Weights of a small GPT-style language model, trained from scratch on English Wikipedia: RMSNorm before each block, 793M tokens.
Each number is 128 + 24 x the weight over its row's rms, rounded and kept within 0 to 255. Layers, rows and columns count from 0. Numbers have three digits each. The size before them is the row's rms in percent of the matrix's.

# layer 2 attention key, 448x448, rms 0.0704, rows 257-447, columns 320-383
081:147155117124162093112123160133113107122161121139109106120148190116148086147099145155188153126114123105115156103166156138083127131153161152118157111142131102116119128153102090181136098147128138
090:142140142154100152123152142134121157163147127132090129171150112148151090138151162100132146073101129144128126130102136119145130112108107131153120108120138159106096143111097133087158124105123141
080:133114126176075103140187163137098099144075067162116100087115128100128145117158128147139142127142155120134133147125152177163116125138153102122122116157148116154112117107133157121128152132130170
088:146108110159099144103108098119112131115083126134135147107136079112143127099182132108144111129165101133095143148119093138098129108105134139122135134077137147131115191137088156111154173109119095
075:152135136135154110137144169118118111138111083144139123106082161137150121175159131126169128105157149080182125116149136176135097129152096171121161125126148131173138120159110134158128096126115126
087:126133133130142146121142109175109114106150129117145090113091122136113117142085149114106098126130131136114136169145122092122086162171147125098137115114152111118115120151150112156084115115132165
091:111120155141176176170164125196120181123152139105136092161134129126113191156096088123109099115121094099140067112124121154148094125093104112119111139167135139124150125153164109149140112138121121
092:133153085097142109117139139150102118086101088168134116106141155134145177099142095146122109108118083115108121160129149087148108149137127194082173099104082102135142161084134129113125127160144109
086:159124104111167119135121156098077126075107105154118143141116150081174150143081139105093143108082126139149126106153156118111133154145111136077152134146140084111112140116134130140106122138161149
082:145137140143145080129094167117089107116131073109131113143138083122136140126101163100165106169120123117106109097134128139118123128112118169115084101114098118162152142137089135180171088124139104
083:150137138086100075145136134175080119144132124138123144124103144104103103143125142120146143173115132077144146114078141142172127103148164122121127157149153117134136163100118133099143120140103083
086:120137117136153138105122110118120124169108176079121142153142128153136150124098141177143155147103166140136111139170158113129154119100158131131083111179176132122150131128107140130122113152111083
085:113135158128138147164126099151079145097133134125090122096124129140090110136111150116104166096144148069103116157138146130171152146139088180095110083139130180144162120087103118163113086142159144
084:088133140161195176123155115142151150092163165103174140120108086151082097122093109156108121111148095097108142154094107089145087140151178127113097126104125122146156130153117148126154113113103119
093:160118135103120102144121180138144161153132159083095119112103147130126115102147115143150157178132158114108150113126142125127101133068124153119170121125130153097077137094109118133165127111136112
087:107139144090166165127144087141168141115140120142144108135151151126144130128153123111133123105106086157108123094159143130141148111086139107162119128119125157118108136143152150154136164130142098
086:107153138139110155136092088162110129116133100157136101163161108166073125098140106142142151108140127162097143168147133122148094104143169136149137170127137117118125119111155115124151126114166146
091:131128147128123144131155190152106173140149129097131137167108113140095154142107109147113125115153103145152081144157151091124129109129110123143093145146115142158125110111134161163128141128138114
087:106142099079156108112154146103142157148108152156144143115151148121126126172129163124135116114130131129114168139089103136130160136153147131145075115160126091148113123134090131123106113136166125
094:104120101130136129115107134148115151126129129149091149118131136105140132117155122128072129073116124131097129126097131082103131106148104114123088112120109081117141096152151154121135138118135158
097:120146132168118114134120155182128122088167139164130106157134119108118118090160128123100090181139126137115140115120150152095163110126118163145091137126139131131129103147106137141110130096115147
090:132155161146136115162160121148139146107095122107110134103145121069134084163128108114139131155173129139093119104101118123136125147130138105116191113101090095136110150123118135144140150099107128
091:167117108099101081150155100127137088101124086086134130163176103122109119112173116114159126125127109150100177068141087119111127134126151095174145110135106126152114101105101125144131147080084102
092:141149150158101115117124101118133091156142136159125136135108076109173139153052146127117102129089097141126154120192140148103119112081167137158166110133095134142125144123094189117143123137138140
084:155133140146113121130154144106165110161093139138124110112078138144167160139157141143120128128166117102129140124125117124058125130143111110150138184091097115137132147121158142112111121100135115
090:135135120122122141159126113147115135140123090121078121159101129164123159172171126121090213118093140141121120108164137149118128120152120117113135126145144123099135106144146092125122147152144119
092:108126118128113125125118139125098163160128107100094088155124147153111123105152119106136164078087149129136116116148103134143061119147131163160086113106113138142190086128145147117069172152158139
088:101143116111118156085118159149085113138145136120130134131143157147075180134109150131100085071140125144111177124111137119107116124087169127138113100115115139143142152114121107153113102093156169
088:139162099120160123141087115146153142080159102112129127120137133123097131136173148123162171147174090089185137124086119119070132162141131126125140122125121139116117120130141146116156139085161127
089:139167118155129131115142159099106135130097075127136136110117131160172131108108133125149095150111123112111122122179154124114125113116148124127138154182101150154151106139093129144079128158118130
084:081133133103148146112129172142130136117139088125106134090078117151135085139139163128085144138098142104156180144126141089112143130132129124138092146137104143122130148167154148120155128120098117
089:126138070146134126104117110132099126135133146164075139147087128091146133113138106165137137122175123136122179116120117119104125164117141114124123112112139136100074146137141130097160112141142084
086:144117106065138135139118114130116136120108093122118120113138126122142123129138131098126137182134125122144096148125135122111092131155150151069126117138148131145094139180094094140154145098117124
085:114125149117125139134133111150067125105128137125104137093112131135107133139147123139144069115100124158131173100113127121111131146146115145110090156134139112133114146157162111174151149088121150
087:125115147118127125163138130129089145137150142116132127141117162142124131112091134121146115141153127068128132094123106172107112148157168134098110149129127127159156142147134131127089108133132167
087:139118123133122094121113097135107087140128128152126128097121143141110112139139151151168125098132169106116141135131156147119170123131138111134100157138164166117107146136117083118132101132154109
085:125127144101102133106130157149147101113152136117126101142104159142131119090167147104116087149120136128148113119110152115139105114135128128146103143116130138103155120132129120118121108142152114
091:155081119136143143100115143141146166095092100144080118132137148167119131153129120116140086153132161116080086131137099131162127133105142132074146147119139102137155132154158113108117140133130086
086:102159106131134083116134101141143103126113087139150092150139125121180128077074115098119115087132117145144154145102193145120092219130102117129138137084118129151092135142119121147139118134150167
091:116137111146131150127145147144106150141144151118150092151150157148132135102113091127082136128114111140165120177120098112118124134177154074159124113111138131112155130147110119133102147091130093
086:122107129151101110067107151128119146161157106140130099124116123152093126121119144141094142139146121099153140118109184151127103143156171119124129127097095098127170156089112144145111151160155143
092:113143130095133158127098119151125153122108076150153117096165125120139118109105111128092154121121118123178104133124133116117181115112160127129114161087149126144128139117118128157102136089117133
086:137133127141117138159075190108118157124153159109115137103094112130117139165121127131120159147119136133106112145129133114116157134082142152170127135134163117076076167108120158143132122148162145
088:133124164125107080129078102121169119104152135138108140115105143133123116123193131146112156125162129139111133146110160116126162137150148108130125146140143100169154158102124134118123157126146153
089:108125121137152119118112114121114153082098138135113130138125144148149131158171127161138096108134099143118117076114118113114119141096147165172116084133134141102105094160075149102164151084157149
087:125091130144159101134116146150162102112127140108140141142106098172119124135165137117122164161141135109105132168113130118113103109118154176151082143096132120161104104147150145146130178131110116
085:109150125122106130115163068135133147141083159119115130114138169132099161110093148140128159128093095111186131116111184185095115137141104114114109137125139132149121130104141116120076147144102138
093:125099101154150117126123159116113105139148086095141139160102137106158105153122094143120131119111106150139164100171116146127129141090086143140123103095086132136148145098130122097109153139114100
090:137113150116120125173164119149106144126152126129117163104123130145081127074144098140123146138110137105133104142047134124117124106105119137115145142188110157090146130134139131155157132102154114
091:174094143111156065137153144153169116090148115136135119143170141140148136112108108150166157100119109124121129109134124152168159109111138144116135153108105083130149128141131163099140139104150138
095:118125141156128138116111154094149090152123177128057085107141141125086086133108113108119109101116116116185153112108116120140082097136131132096168095168083169110129191158125153102142133131131115
088:110101123150115147129129147101102104123131114135159107157155167119150114097134122163150114088172125147141128150163142136134136101130142122150116125156169151093151145097152111133140140126095125
092:147171125139126157103136139153143139113096157096068201129102150123105140132206170118151123140109139137111128091126138098103134117081133130145101146105129141137086122107117125142136135148167136
094:143086166098118123128149114143109144169100106120168134102127113082094124121195112142094134091168128148089139124141111169124148120169150120091122143133090140147111108198118184132146148150164126
091:107107117120091128145120148142128124129154109121118132095169144131180140124108136145138080133126114159076118126139126126105117141124066124125110040149085152127116199184131149133123179162140120
094:113137139106149100202211124174123146137123128068108132152127109107129139142149130138093130111168103133129095137125090139133147128125112093133123131131126109160154138082134109124119124164114151
087:112116139113152120136144091122121123145126129122127080152141136126155092143125135149108129107168116102191142128130089139106151104116147120113122136162156133148134154148129133117146111150125129
080:164140067120145107107120129119116155117113098106167131164127138100137132124122155156121068151122115145123077115124137105119131128123137143147118169182141131156157080145128153128103123129112167
095:112129121127161136125131079105111172151123122116131118130114138123112116107136120090060130150091153152150121104109126116139113134131122105129132116124135177072151116129150121079124110135132153
090:132114173140099141131142178157135178091103164159153091120121140138122112147119101149097100131074151101126143090123094143114153098144132078167134117164113135109103122120102123164136139123147116
087:137117150142108137140148117112117175143125134131130147112107112114095126145127110093142096106162105127099140142122150083132127146170134098132154131114168138124118130127151132153137173114085128
091:115123104158132136127107081154134165101150119178120123088156113135107142117125152144168144099091125101152173102098145101108150134102127082131136093106114137143082127131107148100134146153134140
092:128166115073151119129155128108131170149150112153125120114139183101145126161146138102075147115115117150123163110090159164092143146165096107125162099137147135131114134146118130145104145107168143
096:137137098137129092142124132168117091113162143087115129102185102120113166117143122106081096101117137123123106123138102098131106149119122142166114161156157136142191126153158127132112126142131152
097:097125135139133139122122158108148091118138146145130128153160099089148116108153121135132128112135096167115115136134205124119125161188158127160108102130130140136087166126151105134113121108059103
092:111144140135129141109115163131129098135131130135150127183107138120126118086107153133135175105101098140102147158122179094119150158155122096151120147142123116091083126136131150129127131119112115
097:113105137119103101153117149108138136081123105162148109131108148145053081159134114111117138163153122133128145158084150135135139083100124108124128094124144122118097119130098142118130115147163155
092:137137123189146119120112106117137132136113153122130137094130176115104138129141093114086065105153169111182089134142086150140105124073105155134090113123161133131161109132144085120139112144153134
091:138138121142148167075118112138108094140167180136139122149186099093152186116152140165138151085109151156135087128127151105151106197193107160139152121138095117160166128126160127120114142133090123
090:125122115117106140146158135140145120079137147149108105143112164139150096108103110112120194136096118146136095160121139116152146143104121105150141114174128152104116135136153114137104146149121157
088:125043174132127122123178139168117170123136113163119099186134118094084116178112158121138146139169142134122143091097186138128118138147102138143135114130081131145116140136122141134108137150113123
088:109096086183138139121120061120206142125121131148123136108087118125149133129109135146130141149129204126119140125156139147127105133100107119086127112130162126133141159130153110117151113117171132
096:164065107122117182108160130140137088154127152122130108177145057122117172132147129132168140132171124108119096091136134126138136132190092193136152136078122112151140154140111153125123132125119100
096:095138075151127113079129123149125094132145152129087127144136101129120190107159144136136103106134156107175116119133176122131125153131151148099076108170090134161152130142146106099121113123093162
094:153086126094152141122098137144105077160131131136121145162103092122136144117138126075150154116111125120113132172157179117134159122141156138118148094128109113092158126099093142094111128142093142
091:115144124120127095109129095093160141074041100154116111159149162094117099138131077138132107178126130119154141129125094135166126104076128110125140132109139133149091137137137149152114138126168165
096:127079126168130159108135133120124134122131123145081135119151091121110150148098104117114097113145149123124159125107103155129118129179100155127133092106125121112179133148107144145125135156106133
099:123128094129127185110111072120143129117162117110123086134107125116125161124168150138123202149125130117123116123102128131130137119122145124162125143165091125154147134139075145125135127135140097
091:096181140141155153126080093136148106184135106115143128104085145144128146115165179158115129112150130147111144137140142146115102116125088081105153156130113174174138117122143133149110154132119147
096:140105116160128175139112168138082110111155132142110128142153113120128151119100151125105180092093088110120146147108128108161087129174161111144175128170124105113162107115155110118121106137097094
097:112168134121108101163129162109145134150114121123112145086108175124106149139104121119097095094096115130142124146164107133114130115109124145114114124145144163105167096114178111150162129126145122
094:098192130097155145152083109143134160115139104127053109119139125110129100124154122123122118158121113142154090100121126079097119142128128142140117143111142126168111173174115118131108166124165121
104:124130135113128111117096136109101145137144149172093166106124110147100126178162125157158082085118157122136147062115104106117133170111151112124096118132100110156166132138127138101072137174151134
091:101122100155149144049134118131175145100141122178136130158144122133110073136111122123125112127135165121164111109139091111133162099134168128132124068131110096084103149139131144144120120121159140
094:114097096152132169100156172126132136118135129147117148167141095130107143125105120160088121113133162107117114094127137156125175123132137161112118087110155124122150107137099133113131106133139127
097:113112112117131113126120154104126139103126157131138137132123124126132103157070118164093120129116124138142125152104112095113094126186132125134159088119157148133109164124092132149126136163109130
092:177097105148120116136121114115119108114136095129126105186126089113135097124141151147127105124156137133128137145077119144143123114184119121153171133098111152146125143113114153146134116129119102
104:138105106123126113141154114152097135099157128127132148163165139122142141142077114153136148180152130152128125131085141105135079156145117135192127098148128158085170154143144141133174099136102175
098:129125134130095114161133142115129114126117148127159139126159142126175169152115114115068101135101076135135131142118154095107140142120108095119142137118152171155151099134179146119122103145110099
099:140086152100104170114167164141131124160143145152105131139144091136136148162134106120129139137116144109094107119110086128135124140174138144117132113118146150142146134099179137129085081115126132
087:165083135091101114124118157122120155084123116129096093150095130131119190155120103142120076128133123134141123122094123105149076118082143146145149154170134128176128109116109130156114117100170139
097:112106102133143143091126141170160164114131149160139132069137136170165099144111148079117080148112136100110109129136101138121136131156129132112098097129155130073154150139065150090147154155063152
097:158096125149110124107133142130117111126144133101126160149152077127119119152135121115118195095120131137103122145122144127134146142134126119128127136175118096136196153083096168095147127124134124
112:077170100121176132127090117129105116146083131116154128098092095136106120092150129140123169104131142138144114134111168106115124154108118118110067147139135098146119102163166095143174136134123122
102:137191119121131088129103165139116162150140161139159137114171128168092098134134128106138102109082134106116108117125122132126143162166098150144126162130104118092127108159124131153141153153136151
093:145139132101126172156119110130110118131130125126084132136125111125082148117146144180093155112138143131117143150116149118141137113087142110136189136127136149116148149109130147116153104089131137
109:099150122139114127135124114127094137125168146115127155080094153138131150108122109098098100103081121143140098151161155139106099111158099149097102154111108140145116125117130085128100118131156113
100:098132142080103155090134162111196127135121135132085132107033137134163125137115152081113140113149082136167128151121116141123127124167131156139116111146130133097112073140107096150163126108093107
108:141086122159131121134171125124113135089150140103165134139127099118122094119129131132080122137135102107120123142089098125177154141142141154132165094130112107124141115138147122138157117124139120
113:144104096141087118131119147132117119126118151132123131136096136148092122074122143143117124139135121095106122118127146110163096135135182110128060117156128126135113183137139119120137097101127144
112:141139124134137127109110161099127160116092136171123112076108085131127132142178138106142080154116125110076118130140088148095125126137137139090138164150127066145133122136139141164120146123119113
100:141126139083123141142132101156146124131148118142101137112138131104168141128111081136109132160111094149112137115129198118159150110151097143132172133094140130132051145131108098132114121150125125
117:120100098078119121137095136147133139129135134158131131091105085132181151098164117105144135111117099098144101137123125161115159150137137154134074090096124100161158118149159109084143142121090149
118:130093093131150112148102147131138145141132142127116176163069146099113080162139133136100131162123180141123154093142114092123097137133155111136109138168124126100155151139090172168156089101144153
116:092111155130134155160109143136111098133091116143136102120140121146102112100140147119132127100082132154122142120142092168144149143160151152189122120119119152132137131127146132096140132154136118
119:133187141154115077149143091129132141094141109127137127119123110177093139116129119148177121127142179117169130125135126113177126182118071110099100154122122126107133138132103171147167147118159141
120:147189134147175121117132115173169103129134132161140143149117115126150181112132126162104124122115135113130138136096125175133147170118153184141153140121122099163127128096150113122121107128100101
128:105143145151112154109109087126102155155120147135151166113149143184157120138098167100136175131107163169101090130129098123107149069145112087129087143101146093125149140121095141165107145094143116
123:181077133161114089146104130116079132126099118117088134145119085115150149134132154096115093160121123132130117135152150140175097124138123123121112135134098135116121109101101112111116110160168116
127:115158150153087150158123116115149142123185120170138156152163122127120178166140105112131177149129143099113118142057110127137081127095102122148176094146139117131161152121143111129135105103126155
119:136112089131139116114130111133089174154158108141133126146109108188110135128115138137120142110178161120117131120096118129083129126149143089087085130101083114163103144142120149128114077133161109
124:089115183139097155138079133125144122112118084145120135165138111117088126118124104123136124163144163155149136107179084160118108142158130117151106131129132137108164138130111138139123151136114128
120:140113109144159100097155144123165110099118148108117142116129134103093127122102109123135107163115171126151134116102110143091116085081134153158076091088140133106131167141144131101180107112122156
114:136112092109150115116117137116083124122075141166097128149146118090134134153112116125147141099122086124103123138142126143130098105124085132133161092139144138117113104109078127115145107133143097
117:144153153115120111118166103137132124111109172135155110114123111135147152129156132150113116155137131109125111175094106120134158132140114133103142153096135103106143109130118096125123116110141130
125:113140152089105197159151156125142125121145106126131170136158118155150119147065136105113148079093126122132135153169148115165186108154132140126138134102140155109124118125139120099125107109113080
126:129108103115168114141120149123109121113130135141069122105121107113158124130139119167090115107084118101147090126154155119112117113128098130081137159108113134172108136176149099145075132122108137
117:133160106115091160162149122099086134141107126093138126098130131109170132159134130081186115156174133121119157184165131160129145113112101127112135134157139082119110145103119121115169147131168117
111:117127125091116087131129113112134116120130101137171111101150153155118121115115085151105114138172102119134178113070179117124092146177111170156127086131108159121106127142137139151124087160154147
136:080142100105146126107134130156127090144102117120118176144083139119098080134127121155126132138158133156094138110099103143117118143112147112117123125181160107116143102134140154126103094120093182
116:124118114139133172125091119135118172104151128106132134116139177130128104147106162095141112108148139139133144125128145126113134144131170110137148135116165066096136167119110096103145120148148060
115:139095141135117116132134131107106106088133119103142082125114115166140127078100140111137084125128086142145119141118136144169107129195140129133157175143124139092113140130118099156151133141214097
122:155148141130079143152144109119094138087134105135132135151119115090123187122109165168117109146121127094095133156118165121149123097154142094091142185177125152105105163089117088170102120134119103
118:111137133150065109135155125138103119143146140118161154169137105142081147134103138118159163142149118144079114112130121158105133120132086095097140130114129141102151126093127155120126143141122093
120:078173172150096147151131107106122155141117099093166102130163120100097150149134181140098132168154123136165115119094121149139101132139138113158118170168113095101164163117142149175091107127128130
118:106113129105139136124105109139135150092119145121174123167130170133150114127082114088135158162153142167147156094147116107134149121135105160134130111107101128103139126117087144200160098126169152
134:141109113176093128115119116148101136120109119135133137138095082097132140172117138143096156095133150120111157134126107144111123108101111128132154131138168115159100152118160137165108159115150079
093:090072100138128141085123135104102099120160169132079138123155093159118113093099116123126130157170139148148099098137151121124115095169098137090183141133094113143136116114174132081118129097092125
100:095084136110115113108140134113134130130083153081150121087125105145124170158125167132105126106153101120156106129117143175103143127196124100110144117134093112145138145143146128129134158159139133
078:151153123104139078140145146085145122159087125128155139137153129138123080131210137131104138115117130110141163127094148125113131170121179074125088160122105083114111193117074147104139148135190127
085:179162186130120111113096108108135129145125092139116150134104152144109123132105097153130113098090138114135119122149095126120125147116159111190151159101121132113124084117101137149109110094109156
076:059132138176147154105102125134164105122162120129124160142114128156178105148082117177148114127127116147114147120111049137113105119131134127128093112067140180121120115135142112138147157100157153
078:148131118166115150125116121151087144122159144143123143117115160124133114150097118118138124099082134128142144121131150127135084152106078100120099131177126100131117177150129172116132145142127147
080:114133155120137118141127097163131188157096127099101103128138152096113131144079102097128132105100095126124105141162143110123143122120117125137176148124124092104144100082109151099137104113103120
070:099076129133075165107119101121136140091182141181085139130108149155123163107099135127091129157135138131083160104092152097156131061138103125104147132100133190109103082144169143116128171106123141
101:093122129086109115121108131123114156127135082134099098082135129128107148117067115123139115152137142097136107102105193140133143116146131130120109126087124110080104099120095122108122138147130127
097:103126130171155154074124120158112128170093081150131135156144077140118146138170169108157146168134169108103125137127090162138112098115129173153129118098126121107118162101146126124104148143131104
085:130086129147139122122145154137156180111171129164076133126128141138153093126118107157113129093146106157108151118091072115143097114120089097201107112061094099080147118157108130108143138139153139
091:132155139110102129134130131124107141107165134144148113116104133105117135143108125146114130126100133115182138131143158123151113123151112078156158113130113153094124147119154107115154131122156144
091:098117135159112123157110101153143095097149112157122131151134131138127074117112111120125100133118137133171107175145115108133124141120101090146145140122148110133137106135144165132161131127159133
096:113118089175140126098184126121114112159126141129129124094090119142074119136103131165125149103143158119108165141132163120161101145128096143125112174127150122114122146154145087141155124107151110
098:116140080114083105136157157120129118141162125141118125180126098105109154124152151130131148164157145100108126126140138137166137097197168096162116102099093131124099152139124137122096107134115148
099:137109149129150122107133127130097126115105143116122135143099119109116140160108129133140106138100166121142148118104110151120117126075153116133102087120132101123139152119134158143128134117142138
104:097131095103107171113111105143116160128094091133084070140148101153116100106160125139159152141168109103078130170183126156128101137121134141109174120133117099152106070113127116149104116150088100
097:133157126098114117100148124138151166152127113157133153162126131105126109102144166119138118120123105166112092115086099109117137173114096125115137111093118128116123125134119160115122144132153140
106:115199158140127155129139120084113109124148130102134131131114128089132145139129149129167170137157132075117166156135120105131103145127124102087140135154116135151107124132114097147098113091172136
101:109106119096117138125126077097144141143133157103133073110156115149145106122121098099123175077132120117103103124133166120107160133115177152140127103136117145100142159114142145119111120125112154
098:132151099090146142141125148102131121156116138150163124187111138125154112109158159128114065119070173144137106141154129177115125111127116112149107134166154118145121120088117108101150105124109092
105:116098136141122129127111131153148129103127153102150131107136164135153126102097122086125098117141087096107114087105094103072178154158134113144084172137144141181149126161097152146113186144114135
101:110137153080108139135142115086127100127121145133140131101158135159109130088117138135094142097159124173129165108141103142120122155144125127113146130100131147152108112073087159110128138131132141
104:122115129116125110145132128137145111110124141107123091147131152061142115103131096157116117123070139166104164139143109078091148134095142152129133163160135068143132161159158153164094133118096120
098:110103107161134114145139110102130157135152083081155101101093104103106146150073135089126118132129155141134130087133134120143125115129118070101104123167153141135115114136141201120124137095119173
100:114118024171180152094115137138150131116105169117117133109169127145082114160141097139094128115163132129098118100123133104100155136121133154127106159158109070116120151138136120168098128118092119
101:164120153141096104097118143131150121130175148121136098115109137163086153121167094170118063123142166120109098164112181158134143159096143135109137121117141085129075128121154107144111125135116099
093:132144118117063133105149120157179108127071129126154144073113120109115121145155147169125120171152129104116138092101123133115084145113146093123152137165140168100127120068097113166095129176131098
108:129098107122080156124146123091105144142123141132134119128112118113064121131167104150141081098142184125158114094079171123118120145164119132111106119134082135124102101139157137121175121152141146
103:096115190097144129130174146135157096143116153146103129094150099100116116147132127159151142162183096122099120134091123101123133128128071082178137103156136144182081146139104133162068140153145166
096:115153142108115109119163151150148132167126150149106113086109141136153130169148120087133099175162121118165156139139132118109133131102131119127123132118112148120137166141098114082112132133134117
108:121135140113110129133092130135106152084076115078101145134191136095159187128151120118134074142144066111104147124173106122173154117156157109123116125146141106114109114147083144154162155095092109
101:138148196097119116143150180119072128117145112077150142148083127113128107174146131109168105137136172149119137108122164075143141118130135154131125119134124172118126150137106150113125121133130154
114:095089122109123140088145115103188114123124128126122137191135125120122145084131131120116099145128157117127065152129175124079111115151138127136157143144130150072109154134139136125117093091122145
102:087071111152116106123171162127123117138129127121148141134137133147152134128080142129184139148150118151113128094105104152182132109147114177174103113119151117143121111139103133121106127132128117
112:077115159100138172104124157160144109114134120129121123184147121094132125085123126153119095110163098140104099108176148115131101116129139108114062151139119107155146140129124134137135126088125125
109:115135134112092133134106157114128122138157128107103144135144096130133145111114073151152102171100125102130138092135090146138129113127119116111130100129108075121126164153153123107141118136123115
105:117120092098112142137132139127135150127144166164115163143102157098105110060103141127093124108146100126130135107101117121173090164118144051124133117101163174144124159145142152140149143147122152
103:122121099133083102108140155161082122133142110114152123160087135127164128151131185130145108120134162134120141137149146116158095145126129136129154145124115107148106103149131133159138077174105152
112:142125123133154106075110123106163142155083136091126111127131111144128069117130140111137120109172129115068127121102138168087165102134124080143117097175079066133121144128123164123130126127110147
106:102112107149152180077152145169173123108142118129070138114131119125122161113071105111094087123132126127172134143130158144069103152172145122131127126136077130086159125165122146116113129142131101
107:151171113150118139124150126134160110170126109120118107172121166138125140105156074159140110140119127112142133130150126115126113111110097125159105141172127094074096148111143130128142131140151149
111:094126110109152146136151134138162117106140157143102146101094111141122106160116122110117133097089163093141137171175134158144123135092174132146109149128141145122143108123132130152139132119150138
107:187130161124109142145180118149126151105129153156134120051091097112143147112109102151147088119159099119105137118088118167183129144124133127112109121180132141112185160140138148129097087110089096
102:121127080137153117143178105115131123141113115165087117162140162145127087107086126162171154096152137148138126177182154171062115126122145151138142162150114089170140132149129079144128144147101152
105:191128117135124124163104119080145158190134099103191141136097158139079128126112121085103143103145133148168097137093152161114159125105141117132147169138151140085130125133116111131169119102091146
100:142100130126136142172093112116156137123085122113112148140081095100114143148140110146079095100131106130131152136103152136118151133123113117122129117182128098097153168101103169151152104153147116
103:093116169153156166113126087138176112100092147136132137112132122107129139136131128137139150135149128099130148116144148155095097122108123119135113152183081124087128086077127158139154142167083124
107:163089148135110119094128112110148120131068162108162155176096068104133088132155106121137152128130104134137162092133096139118112134113158083163116088130144090135109162125132092077140164090123085
110:136125099145133097167139112131126150133160134122126105133087125168095127128108124133118121076121159154103122157114125070137124119135135130086135158126177115121144162153140104142150086164111140
105:182147151145154117171106106122145149104124123122128147128146147153089124129145178150142102171119139105122134125082143120160108154109121150121123163135110150138080131128122101096110117123135093
108:124130165168119093130137134134151120128079186106165135144118100122136144153122153149150130133113179121123123134141103113125126125115168117101112149135133129164123137108155162130133165064124129
107:109088117141138111102151124121150127087117146126144107123146152132140101131166148188118135142125167109088133131131084153120109133113146097082119109151129101154150107124133147137122135082140141
107:107087160150118122137080157166137132139116150175106145129154155119094087111093159100130125173144130117111112114074120122127083163124092114134154141135119098075111109107135103124102134114133129
105:133113123101125122123127085099133133124110076102168141110105130124119144157095138151154117101129146150072075082157185138161149173141134101090150138096090125108123080079131133171164164139158125
107:134100140221158073169144123161134084149132160112154088139136125106123201085162108089134103144083134117078091111182135145118122134158129101150112136110096088120137127118152136120116110100137096
106:130113127156139158119130133139113132152138130149097199140110164125173115114144150136133110096135151112113125114143195174099131116118123107125136111125135154146133136139152098079161110108124166
113:145152167116122100090114091112089120164126135111126110123116120131144130130126162110125120135175108127097182150117089106144158115102139120109148157154111131170105146130159133108145110109113144
111:102087142148100135138131139124148115156143113147139166132110135135127098158140091186081127124147102124150132149132107118180142116106140130121108126122119121112153145094132098135083164103105141
108:139129116055109133189117141118105115125117120126145116120115130145130133112127147134129133114123106167096144128172095126113094077143186135099136115171113176171117101132141127082126114097129151
104:124104136153117142081163149139103139110121099143141064147121098147099162107127097110128083117143135143121142120172119121111104150101128141069158147121124120101094098111152124091189121137092158
112:087130119106168121107113125066126116156128122097135175093096133115151130166090117137149106118153120110124191120122101149146133161123166133142114132129118140154125109123125156145106142118143188
107:104151145070172157113135095137158121140107148159138094134138122142079111140077103123115100141164116120134136125129132090133136104101130111145113181129134109137133106143152154091157133098135132
104:118112137104086124124123131128120099144107143113176099156154159141117133146110124129102145146180101115132152119152143151132114116139117151133106107171155136119171124113093132133132122133125107